{
  "n_kv_head": 2,
  "activation": "squared_relu",
  "init_std_qkv": 0.0208,
  "batch_tokens": 16384,
  "seq_len": 512
}
Each number is 128 + 32 x the weight over its row's rms, rounded and kept within 0 to 255. Layers, rows and columns count from 0. Numbers have three digits each. The size before them is the row's rms in percent of the matrix's.

# layer 4 MLP down (transposed), 256x64, rms 0.271, rows 173-255, columns 32-63
097:143125099136163111116169139098166106145162150116076113159160177159173185091127108136166118108136
102:109186172145149118117105131104084180171023164181162158071156132144116154145136109130112147112147
091:140162097153096081138134114114179145111172119085131116117149129129115092095130095160122191156125
008:126114127108194121029150141134077127111174138185101104126147151091113151179080139105117113146142
103:129117140163116136088101142098146149044183158125164116152117075137139140097122103156112164126102
092:140178106159099107099081113131113097161091146100091158152098089072150140178127137161131108081107
096:152124144063138145130192108183135145102142141130163110113117102123181190139079089122138139156121
104:090104102124129116134103072161139087100093099081144108151101181120138092158147125099112147183187
108:137181127156131091098128181057083135159178125117161134165188169092107125164099107131169146123126
115:092170153094102084146155164176138129165172131126203134143151133149155160105143136150196094112140
098:081167113146157160148139118070159125137080228128143119167191148135120102148161176123097133114172
085:149174118148153102197086158175105105102117147087154168174158113106115113211149133112092137105140
102:146141109136151111178165146135106121092156062116099177134110122215071112107142118114155199152086
092:130129085074158126058079167144102095087122171136102119065189075115141094188121105136143141131100
104:150088141057159102120123080117159073130128123099107221158153137126108142138110157137129126094101
096:074139110080094064091144138174134135133102084131116132109166099062135169079120088145145050071078
104:135138099081132102134159093126126066111135140080119101144077102104098116134144153153066015152060
118:150096139129152094133120119102068149099116159166115173118193196151109143085152109120194155170126
107:140148112135143189128112111157130163153109169150094170093096133154159148135079144068079124171087
103:122113077105116117128056114155111116145138111132169145083117134133128157127061152109195103151132
099:080164079156124071127124110157187070137116141100087095155131159133091160130164163077098129122090
087:125097113115111156122077145133065122106125112186116114151094170201109150168081174122180106072093
101:134127169116131162169083042139133115095131110154121109128088133116117144135103101194038128098146
104:166092131122156075063110104147122070154100125091129139132055134125131103123126098170122136142123
104:098099170128168163079146147122113128079127103151086169105118072073104116137133140097111158111135
101:095145152150090162118126122112112088149137149163177154134159189072131162123134129101120143149179
106:099147125143150118088150125142167073106142108070169227141157072141094118110117166104091169074123
108:114136119135166121144114056072164148117089134195129109112144094098137086097133148160132110125135
093:167123174112141115160121111185154055153081132099116136151194120117132096152123157130134101135097
106:082112149163122086124120088128152037071133126181093126115119100120134082177132101146165128163084
103:064178075178122136090134139111187097118195096118097120106156135166168093150139163127128093148136
089:083196139148094141065076160113103148185037131104130117177143068123154155084137151142104169125161
106:104152125130186105097105144141087131108103113186113117159147091152100137102091132146140144134126
097:162118155066131110152094106118124147109142145099190150153104073087139144124104062158146150149171
090:165045119149147145186168147126183137109147201138172070160109137176093146121140092097140111135166
098:103079105192163117100100110122098111085120076143057141182166148121142153219124116145140087109131
096:107082168169102167117113071125152142114098109127199132142087126136151069105142113098083112131078
100:138153101154104146084148111127132115197162176152158120140149126139128127168173110093133161097198
089:129148096094095084183082100122109140183118162112104116099108095092108141160139141175010114146152
102:117109082035124122105142146145127114189123151099074107142122158173146157214127101090103090141131
082:146106141112121143164096156149110109172127227144166113177165121135163151167164115164106081155118
100:105106093174099174126156131108115190107112086156099101143162093146150132103146092153126126109127
088:113167132127135125109151120152147122133069089151099112117173062100157144065171087153135155133104
109:068115160085123142160106084162101100119069105101134075104108118204117101117149134124123113103154
094:129086199179116104123130110119140152104128102144094110118162123076166166082090158115086134095118
100:103133159137093056168112130186112196178139189187159122113154142126119170106116130178131105154130
105:108135093137115144046131112119137085108201109121107114119094105168133164109122126170133054093105
102:113095131122119144141135120173127168139156090140139155099170097123131143141130138140092138138142
103:131114069179143138131096131097098104129170101100035112149138089046128178147178093136121109205095
097:105173153081148099090156141136133093088068183192140158131103167113134085152120098161091101056102
100:126154087221107125165130121075148145076153131148117201114098120137114100123076169101134082105119
103:097102106061117088177118130149154082114084125135151111169145164080181136137102115140142041117131
105:079017092152136124110090145091122167156135083102150154104148051090112155130110144104128149096122
099:094123081147148104117114147164133076079145097117111133164141084190131116097097107132146164187163
096:152209119094125102162158106170152111095133111121153103070119133118168119119164154108084078109069
086:114094113120117157119157106148146093190132117124144104177086120169111173201092080112129188136124
089:085136092099146128068162068237130101096076157112107150113148111138133109112102154114120097149178
081:100111138138150141094165130162142122142070165100130207136137064120178137153139149083119160101180
086:125104161124096080128061046155126161085122087082147160156139092131126124156096147157058135103053
098:173168122133139098119108148131120077094142181179146148143127200110154124153128158071150084085199
099:165134168121120059133063125137081128065139070104153102107157117146117180152142159096112148157138
101:167152123142149098161100105120100166136105134124127109156069159149198094167136165199105080096129
083:155084160080185111081151150174219142118093161115167139169139094110175149065110142104117126152138
092:146153097140165150120145153127173142086114149077119131112107127145158126107067171132129065140147
106:106155162107079110159178095108137114133120120078183084145146106169106143110161106128133105097181
098:098133092127143124070136069131169203107150112149116169158176147126136179123099039148093128081166
105:100149086104142118155110136123165114144135153141055129178123103128194082157146146076079089180128
095:170126157122096148174066098135070142121086178097109119111119173177077030105058130153123141122125
096:110054139119115089171133099143083108153101122118169121198077106187113173140121128183186134183101
102:128151144122125161109134160130162139127064094090202102132101144159128080141144114149147154127114
101:126163101144113078091068132179111115134151138106132166151052100181123130162145110143092159070123
105:132063096092152160155168174130183106162162162159178120125089177115134196105136112136105162130136
087:107133111160157165097156088145206185067057074168150155107109106162104141117158136156101142153112
097:091172128141116110183142134145128107105115164156164115199161080122220121177148173083162131149149
086:144158120155109131154104112109125159093115185074119142110154134127130097163090186109113140089129
100:132073119103068126129127145172104160086160099137107111137144141087177157071138148180117134158090
105:091117123147091131162095109102182116181185125091118112090134061166093198150149173111130098099146
099:095131106119127169167097093160184094087126153111119185100125140105153114141183117117125124106035
080:176129079061146072058162110140137160097059163132160135118167139184144138109115100112095080088145
108:080144127157183206155111129136078117112134106168101155087085140149172136072076132127107140111106
107:151184117086146153179093103064106092139095153107131092147124124133126116151081075096179064123162
101:139140125127115144128128173084104099095121141109123048151097139132171149123202118098103114164093
101:126131087143094080122078194113145121061125155167121117160105157093124154132086128165090140093107
# layer 4 MLP up, 256x64, rms 0.273, rows 174-255, columns 32-63
099:113077063082102122179135180089093083125171174125075139121135106171151172122164176093109163160169
093:085135138115151117136140177130103135250120120115132114171162111113173106161149138111144086129102
011:199118157105098153129077169093142165133140157078176163097133151177104099127081150110124192097120
114:169118135180101159136071129099102109180118101090139117166126130070132146148198127111154168072112
085:156165071081120104088150125050121090150147125183151128134150123100128146165124146188192184134133
107:126136115119166126131144153115060110127107116114097120151109188123138096107083191098120145134108
103:128092119119140152174132115097179085111144136098139128109176138021097097138174145083120118127122
111:088173175164117162166116127188111163043117149084104154100125109153145157076116107093079082141111
104:156173111153146161094150125124051147108150120147088086157072125089102097126140125171119133151153
085:102136162113161124078125141147122083150141091079144168201149138131159056091119123145134171116118
098:172083152147116112121151107080135150109170078176058179126115142149108143100112151131128105169112
105:188126120088085128126061186091137060190181132061119140115122090100187138170126165119179106138167
097:107206148090110108112130117147151158151088099084146114083128159156137108105149133116139191128158
111:128126130118145171142149089157100170124106029112080167135103133094123139085138148147108127120147
091:139142071117162103149178122120139127086159117164097127087155074211131087144142102184137164126169
093:154085106097070101147130180133098136126132136184163152127198097099100083104147187088111166125104
101:123147135119100164084179086122116170141125176120107080086132155172092124124077125098152066103130
109:135161129121031104096115150149154097153149138132129135131123143133114132138123113138190117096142
103:133124143126161141121153096163122177154162118139110125048100116174142129130133186087103166075073
097:122076151155124133129091197148085163147138127133172110132181137142107087117119111179170121094139
101:124145091205096135149155081152084100134136160145090133138092159131121147099154110132105133127102
117:140170092112141195125120143132109107080133138162138160125181104155115163141080085107147131089123
093:125069111131211175149088172087117092111154156168083142080102097094125080184109116152145095137151
092:123126095094116144104137114104121145193122167108137147104109139133057124131112163161121128121131
098:171074064141091138103115132138113096094180095127118132136124105115167134120102151114149156143180
105:146119104122149134137118182072095103149126191113129159097136088159136143167159116108146046141181
101:126170113135124185144147076127120115080104142146169154103109220144158115104200101125176149166153
090:173113093183093087117103147093052151129148085154124141086091121153120127173114153137113131123198
106:154111108110124157098113128134097138067128164107112149111119101200127142152191088143151142073143
099:145033106087120166130142161149156145164124176135165114058117126037088148157155103115139114113107
102:166107140064145141110177103075177133148181111149100177071140071149103157154115147155125135165149
105:155143101129117134139203132123103108128138209091119114119172146107136093123148074078107122142158
094:143124143087133155072127124069128142163127071151067111171065122171071144117155160112105142136141
091:132157130165140107058074177110072081067182085123151214158164090076118154131169114162124105120185
102:091162179139152117146154156179129194085104131124152098134121171149091140145107120045144202156057
105:137171117122082160164140134092078121136150123100133155062173145115147150168099086095105081138132
102:082079099136112131181118104108078126163090136081111118102165160121137146078140106099086185115144
096:103119100078114164084143175103156159127140097081160154153127160145124173082152138175159156132074
091:096127129149114160124139188141122119124100160049128158136097113165113128068134127065150190090154
076:160066077089067160102169074090154180116183081070131163151152137143126134118155139174100126143121
098:098174161138118145141092152052134077084134154177093120068157095171111125153089160124132141186077
081:186121049142146093131150097120121100105180116098128116127110089115108103130095168158101178126190
095:129109115151145182132089141156126117161107144121085144143098151143074105176123049178130130087131
089:132162083112120150107140153149134147131173185162142128112117194101219087166157124130122173129150
096:136120097105085094146188143108120125127176074121115140098163155059067125086140181132126136165154
106:122188112063163172082142084101114165144094115126117138110140148171128114089150103102118109190131
094:136138136167136159117134097136100154066107098080055163143133110133106126069131056131112154082113
095:143093086185093136171109126150107148153146137101094180132091133167146066159115141165105103133115
087:144184163105071090138130065136123143207167159142114121111113107113117083163123085114175140116083
103:140085080129141162145132089096139126121128098083119164128170084141123121162153127126113072179138
101:152087115150083114137145120144080089093159152123088111078130147104149146098148140093106133149181
099:158090172116153157170114162140114180093141159096120157115141083175140095084131129094107081090038
106:131126155100117143136176072114095129128124086142124105085201160132168111070141130142127100096083
091:113094130113171180166127147128111118070128162108106153088176148157070087105154133099143126142166
090:145113131173158160151175112089151144118110172088132175144103154099104111065114197085087051101135
094:128176151128139138123135162137116093144110101122121184085146066117157093175106186158114182152170
098:145134136110090123163109145163123162169070110119112170098183118097153195114103137085105160092088
098:138147108147134189154110156147137092085063083116163169081137090116051107103112107116153134058143
099:154131123185144154132119064169210142172113079094085134103137083099133094149169145145133133109184
114:132051081099113123121188071120099156138108121114094120135159163156128176072154114095137138104125
110:093113097126174126101201111073109129145135134075138098121144140120139138081139103092172113159177
092:091163122113120132027215127136094089151174124165138135145150110091111137124103126165127154173198
089:153120158151194087207141137152118059189182107146081077145116132145085112141126183114127156108122
101:154157146100093145188086112109108083150132155141096120115100177100177096166123118127139092136160
103:081060060091094133091153114137109162161162117114108191156114185118142116098148120104111148138157
119:127163077109134127164188094131125129138161157204120135105164151139091108150182073140144131130134
100:151155148093135138125146104132136173127195123130127134137085152039124150114114106157133108103091
096:115199166170167133176152085139109129178138181119112102117091089095115103128146110100118136091100
112:124095092154121069146218140085150102138145110132083148083126177143138134087121133125110132117103
097:131117105185141134145121125162123091156158141088116105117138202108141139172100140118137169120094
090:147170101207195128111159136123117199108161102126066138072125164191113125092133118109096075134090
099:080132121149154104194134131169126153177139111112046105128096116064137179130119099077109107109139
096:158098143143149158076104120101128146080116101146083177113073140145160125121111167161098172113062
094:107151150130137100078179076100092146150184092156102112161147116110067106073134196162106117151101
099:140123167132145177183143115153177092112173121136085091129194150115160119098131144114132154146145
091:122157107135181131071175098129121136097166018120141127125182156143118166153067132156134123088175
111:168126115113116118117185148134127128152192153188159143170156132113111105127103119104153151118225
090:077115148173123152117218121163101157135099091136143105150114173092081147120105169171126124174149
105:103129058103172131101183161148126182153185117144181161135106086054125113114098127098121124163143
103:098095103101085151091186178130093182150150119134163128142079076082119128101172110106103114052066
107:153109124097155147154159091114159148200128089130138155082091155167081163167091163116137170080123
105:072085102078168157095098093156111115137151166132116135087144116146091108125196107166151100132124